From a checkpoint of a small transformer trained on Wikipedia.
Size: vocabulary 1637, 4.62M parameters.
Architecture: no biases in attention or MLP, untied embeddings.
Each number is 128 + 24 x the weight over its row's rms, rounded and kept within 0 to 255. Layers, rows and columns count from 0. Numbers have three digits each. The size before them is the row's rms in percent of the matrix's.

# down: layer 6 MLP down (transposed), 768x192, rms 0.065, rows 423-506, columns 32-63
# up: layer 6 MLP up, 768x192, rms 0.0652, rows 424-507, columns 32-63
down423 092:127157078144135086145103116100119110133113155127104145104151111111166171110139162067146130139139
up424 100:125143124097126123133152129130106126153127104131137132124105130144133131119106139123133178115104
down424 103:136117141149121124179134093133153118148107134123136147151122137142104127116126134191147158121137
up425 099:149105156104119144113120118118084114122126164118131152135142121116118106107168123096156109132118
down425 099:133092112151135078108140143116179186101107088141103144117106139096098152134129152125124130150118
up426 099:150142141118087138150128065135128170124093090126164099129149100137068151157156159151101081135156
down426 097:120106116111115109139100139106129155125151174146099128113135121070125105141119100125148151111156
up427 100:111164151132106125156195145102173140164115136088110143156098105111118126118125157119119116114112
down427 100:119123156105105090134122144122112110100117144122153147163156107081136134138161131185144133151127
up428 099:101117143111170112112140135124088121099123149133123149112139095141159106175123141168131168123137
down428 100:151137124150094141142167125175177113138172106148159127112131152127111142096109134126094090103130
up429 101:130172112162084045133066156099143141101142119126124111133168131129084133093148125137122121129133
down429 094:104107097098152117090150124151144126133126179110110113139121152105155077145103081159126132129141
up430 095:105132146120147152104125113115172120085108102138168137156152136164104139164110134172122109076094
down430 095:147118150121149102166132126110123124088096136123108073100090147146159093100129112119130152142127
up431 109:100143148151109137129123076092068130140114106074139170104134118119111118088133124119141118129116
down431 119:154148157129125151132160101172114148092091175114139104139119109114143118132079145151125124167110
up432 105:124132177093162156127146101170119110101146163106139162111147131190123132148132106112145118094123
down432 101:140119117115114103134105156128101141142137130152102093147163098113150165140143093147128161120126
up433 102:192130174113115163151124127134135152128136111121165126163167132120129139117151111153111109111125
down433 101:081150131127139112159150148087119159091127136118120176139113134127090106161127130113160098154145
up434 104:107136195146129125134128154166122131138135070116144113152088119140111127136113110145129107120130
down434 102:140104151120078120144144099097131093130119148182164123141133123106106110139169144089123126196152
up435 105:124193132147092104102083129126111170126154155115182154115166183121126155079113115115151126100109
down435 103:108140113163141175147143139096135119147117127166129157144161109103164134108135120122105124104194
up436 086:127100178103135121119133159144147144146082114136124111180140147144170125156148079156130126091115
down436 093:160094115113084104157143118082120111126129132178152090101163124129119097182135117114122120118146
up437 100:082169157140125135113124112110141138145082127134119142172108112092150097086138134117135111092108
down437 101:151131135120099130178109132100122115108164138132101106102095117171107138113120098142158107135129
up438 103:170149157106122140124139100134139118125154121117127113138149124105168131086121112151163155084104
down438 112:098152106096116124155109086098153127132125159152148139131111127100111141148146150084126118152110
up439 093:154146167181171141113122100109133124140133103148172138127123088142121141140110111124155123087108
down439 099:131123128129125125118127182134118116115148144113121164165135147111114147176126113147102149158113
up440 105:118130112102095143094157150144146135135139096153107124146090109114093125186121149187162144104119
down440 104:107126117137105091157142150124084137098094165138134175096093148137119146099113164099126121120123
up441 089:116136136130113125142156136168157121174090138102133117124151116085138105085138137181148124142131
down441 090:165111074141123100104129112116139097104178161172152134126094180158095121140140128110155092149114
up442 095:115142137168150131092111136144143151098137117137129145128133163087143133215097126128172149100126
down442 098:131088115126135135129146159087130102158097132081166145167140079099135109135126146138085075129141
up443 099:128149125127143098129167135122093143140065139124095125144161089108141171098121116144132109122082
down443 096:117141121115088126083119127132092095093125118166127090150168138126159103130152121093167125177117
up444 099:095159172146155142126130145108145129091133088097142126145126094144118136147171070162093101133105
down444 097:121110133095124122144090058094127110135120147150108152096134128075115157138159162128133150084075
up445 097:132143096097105121129140128136143118124162152133166118119145085162147177151101110132147099126124
down445 098:135159139111111172156132148134132138093108124148145162113141111145094123122144091160156136116164
up446 089:096148172176173152129158116101149130134116138155181115153124134157151110140172151127102143147092
down446 085:191104093113131132129145139104114093115126121104120172104153137144116117144125116171117113093173
up447 099:109117064097141154095144142100161094108153097131134166148122118146096147097162165138136161118117
down447 102:153097139108160139122146162101099126136135160148141098130139110148064141143089084173112143149115
up448 100:107111139169148162107175117155147127159148154138143104125137131107124128102140126132150125122142
down448 095:111134095112105132106042133109123129069097102125079116091117122139115146155169111139120128120113
up449 098:163130141189130118099094110134132115104127143091131068138106118139109154113124086138086163132122
down449 093:104130102093099126141116162144124145133083123117101169193122099122119122091136153127169085092080
up450 106:135152147119100081090116127104081094114095151139142106138133147073136127142090121160172140110112
down450 104:133118166146129111105113112122144142090133138123152146118130138127088108088152115141122182122150
up451 112:099142144169103091116136102098120135171106120080144116172098153115085109138127154134156096168137
down451 098:112119108101153146142133131107129097166136144111165099124166135117128126122105131074081095146206
up452 099:151115141183133152123117151118105127142123119095167109118129113145112133185156140109127157144090
down452 099:108134117111118144119136134136137166141135156118090114083111126144122138105114135099142101155176
up453 107:155145151134128130100147106096168095106148169129114135136141159121159113101050128134145152124110
down453 107:156157124162161110115121122160143139143157107120136104123130104135147143156152156087113123106163
up454 104:117112100137037123146156099129120153142117101130096111169131120071086145172159170154179148107111
down454 101:137128099119114130130101145158117159169186162139135126118155129116138139126083112161150179090134
up455 097:148138121107096156112142096141159099141166113179126140105110127143145144110116096128135101130086
down455 095:128122131102167147163116078100099158174088137149083171114131125111122091090139128175141137138112
up456 100:106150161157141168092098157103163132135105157158114147109114175164122142144118128145144110107115
down456 102:103138050175105090188106136179150138137162127195110153076114089112140153140146126109111081153128
up457 101:123126138115142087112123187161118132151153149126128111176128125105121186167108105126116132094139
down457 104:148127167163087145129190139122156156123108078093081126154134165133093113086148137154186131131123
up458 098:142136106137146146123109157179093123151098118101108090099125129149142149150127178126116153134111
down458 097:126129144127136134149130125066148132118098117141169105146153144095107087165134115117114157137150
up459 098:117165142152144147181138126132153165141116174110125146126123060111147101152127155128084128120114
down459 093:126125098117096147116116098125111121119123166122126168131133159152093129138091157109143119109123
up460 097:166125127120149133164114134131125164152140135107142134112159115091133117147122074139151150121143
down460 092:128126129129135140178102120104154150118158126096100174120177131141119134138103137151159130147200
up461 098:114181165133142127122097098177181124120126101145145123110124113136095111125141101167173147123141
down461 101:143119153121141118134148133083115089153125098166154102117116152125163166124155119125134141122135
up462 097:122176104160103118195129113122095141162106150147109171126143100171142120141157123144128114111130
down462 091:182138134106135183104096120130161087120154132162158101110124122157120100093099131092094148141121
up463 106:153114122113100160085130121121115120128124162124137145109102119087145144129114158099175167129095
down463 111:070064078123123098096137138130105153147101121187140164132135115104131114175110141121174092128118
up464 093:154113137119157112089129127152082111115120084144118096124122128116127175144147130152164174185128
down464 087:123124161107162144130077120152182112154112133099160141114135113143135123134136125129133106075110
up465 104:147197140107118134115158118146098115163151128126111135102092164114095177122135122105168121090063
down465 092:145144142139150115168145145135143168105089163149146114115159129146118092151111112124083122175182
up466 099:215124127135164095099099124164110125107139148137142137128149085117109142130140141132134134121127
down466 114:115130134116094148110104139094105131136185066130131085162136096139100113113126104144126171103129
up467 099:135123106108166087132123109115113124142161135107100097168127147091165121159152097155106120088124
down467 096:137146111162150116161102143151152136130127122123138103079136143138138109105106129124085134161166
up468 105:101081150078125166103148127152118190141143125143164134100137141151108125127115099124139104122171
down468 104:159151120131143111157138138110138148141134128103073076123137135122149090122166122095084138166088
up469 102:114177120133108126137127117161124117089156132149102166159155154142136123131137176156143117123115
down469 094:134114122128123179120100137114112104140066106138158086106108098119135148139131090135133155129128
up470 093:122104135145145162067103100133131142110144103109111110168154127117089134126144101160127135065158
down470 107:118124116124142103154084087128155143142128131106153105127127119123150154096125099133070124128107
up471 093:172106128141094154124101139115167130125114137112155145109108090127157094145105106144103159128126
down471 096:138130102165100134136126102131106109129140148104110127132129147135149120101097146118124113092107
up472 096:151104124111118120155146150082149113168142132145119145143147130098145141154108104152158130105113
down472 095:140148128129124147098151131110127105172094128130124143152105157133169097141103101138123093142143
up473 100:137119129113111135108111141145102154147127142128076115146177101082104163162141129157117126104137
down473 095:110100142158105122117140133138136118125156147137167171152096107140180119108120116121069124177113
up474 095:115148132127072130118115143134131089113166103105120103101122160133100130125115125107121178103155
down474 085:127119102157133096118143124111142207126083122097140113165102104159115141114121103153130094119135
up475 098:122139164105101166149138077092179122147103114144130154155138153149144128114177154089093115100142
down475 101:152116099152144123125148156154128167138118106153157108128142137124098162117090121077116102095120
up476 087:140129157165114145198126093119121168147084148083115102126113125151140117129146141133137157142114
down476 092:104095072109141128139155162094149124132178113117165131149118150155140115134111096105158144169068
up477 098:080129124076125139126161115180134144078107069088140133177165125149130073163119097114129078081094
down477 103:116174134145178172115112092147124119118128117160116180124125146108130132161143106145168096123093
up478 107:146128141145114096087103121151114125106110150106129063114115128151122140112102134153095132127131
down478 123:142112141123114091128106121115112135166137122145133111139117090095097156103161113160125098079133
up479 095:127149128133097116182172180123129134133136160122142125126108128126143112148100115148124116117124
down479 097:140161130093090158129119075160128160180122110076139102125119133120131133130147141111124082102129
up480 097:078130138129130089148148126122172147126118129167103120155164109118102134150100157121143138088103
down480 092:120155104116102124162141142132121142117096157062129113111150161099142125167137106177095153119126
up481 105:115107100121060145122109149151139163140192116129131114112139120094147136145135150116087149135126
down481 101:095136134157132129123118130093127115146098137125142118118132123124165131108096172129108174131132
up482 099:162162129169134156145117105157128123121143086130125140153113100118128156124167120164117102123109
down482 112:091130113110107153172142089148132126100142125132138115121124168126141145072150130105065130080131
up483 094:066091147110153131119089148116122118120118130124124171149094090136141128111123088109096158134082
down483 097:098118111144118097088123107125165108136129175150108120098149126115137152102149161121093138101107
up484 102:133101141123123119104152160112133128090161129127165139084098136152160138170079121148132101130112
down484 100:100145128091115089110087097142117126130118114113161160134126075116134116150145150123090164111151
up485 102:059121144136145136130122129173150155151117118115126104168110157129135146151140127153150089161111
down485 108:112086143113153125108175139123105155127124121144079126091146131152101148167147109130112099116167
up486 100:177144116113123142128140131139141096114132134166099146129165115150110161135145131148131157110103
down486 101:130139131114131161149126089098140095101128136116163083095141119118117146170086130070119114168121
up487 103:169133142155105103129128136119111137128150065142144105106159145140090124139158090133119139153131
down487 096:106138132116103106109178169123117185116106158123124139126109143095127139141105163132128100127120
up488 099:058131121119192156156119167142161147133134099114143088117091144137118147133095092120128108152138
down488 095:147108140126123145102141144125118124149157158121104130122187148145117131120149161143107136142115
up489 107:121116130148139109147112132162138147126177108094152158120139135126120107194103131141125103122120
down489 106:113115152119107118145148115101113083135099138153112080135152113108146118126147139151145082093149
up490 095:136139097116095106145096129104096130137131084076141164127180153127091139144090152158100158119138
down490 090:148124129141097172148171167136115145164146106122125133169142135149163117097128117123121116088140
up491 099:120097113129084153153155110175131184108122116110131135106075128092090107112115116120132134109109
down491 098:100152149133200129120131096124162115128109147112120095158187142148132103125112150142128158137092
up492 104:120161157119143121162123131165092117138086070168130151115131116129109115140104124169090118161104
down492 100:124149120163138119138122145131148135143127136103148126131106140145144129118153128104152127143090
up493 101:146114181120114114145164117130155100096164147108131170148132115133135118118115104138132161097142
down493 097:097131082144131141122075135167144167103181126124157107100129141118084134112142185096119123091122
up494 091:111099121169145141115150126122123146120123068143089113149130143131140098158176106174142155150120
down494 100:142121131117158136151108105149154138138107162195154105159151126103162150127142127150155112117104
up495 100:136097159161125112152134110119083115131098150106137144137106142153147110180150111094163144126126
down495 101:124134125142150179186120166104156093108146115138137120153137147155110099125131138136091118150103
up496 107:117109144142130149157107122125117132117152107138098142149088106124126166132148099130134101127122
down496 109:136119167099159112171111107092137142130133114109145076109104142151137087106127110112140120197123
up497 099:137109123105119112101147169119147143121124147147152105144106085101140125122129143123159143116118
down497 098:132138189151132120148106131114107137156140160123163181152147102147101143137140101111121138162107
up498 103:150159131162158099148136135127164163124155097125110095162107164114129119155094110161172143154081
down498 101:125097107118122126096117138156161115133129121160154166112129172137124139131178134135135108053103
up499 099:175070116108150104144102152107123168132142131168091119141159164113058110114132130142139089119118
down499 103:144154138128138062118151156121126121116142100115127166116124132140142138126139167065107108102120
up500 101:138127122124126151138081125098129108146101126135081148128164089112112141110125112112114081133093
down500 102:158108092121124133155171111152118131103174159117158156125136149194117151118093107141117149128142
up501 099:120141216146168133117112121148095148148128137132144139138116126099149140164113167122144141161113
down501 099:124099114129156142147139124118122108108176160139089105118124148153081105123122100141152160161141
up502 102:122081182129100123127145106107087127189109155152134102133101126114137200180137135133141083122133
down502 102:166149150131116141070132143149178165120156143101140155128115128145098073126123155153141155160154
up503 109:131135093127106122113123148097144138106171114085149161142165116149147120117170169098112101131085
down503 111:205109101133109104102123097150168176100110132157141163102095144127116124125088100169136181121139
up504 097:096177105134119150096089143096144091147094150100121122110135127113153112156161170133150152117121
down504 102:122106120145123086132080120170113161110125107081124088143089115123095131156106160175094143125152
up505 100:124157177111118191127140135159160119157093123137102095127158157126124163138146119148166102093141
down505 101:125110108129136133122132143138099137126135149122126129127095105116130134114164097098144118144108
up506 098:109136103160138178122171131116141185131101110132139062144136110137138179135108119163127153124137
down506 102:169104119123100114133130140122100095145173088138145154139152119140077107117079123104130123151109
up507 110:093131137123123089137157174119126139114105115095136091185168120115140101150153129119133138118143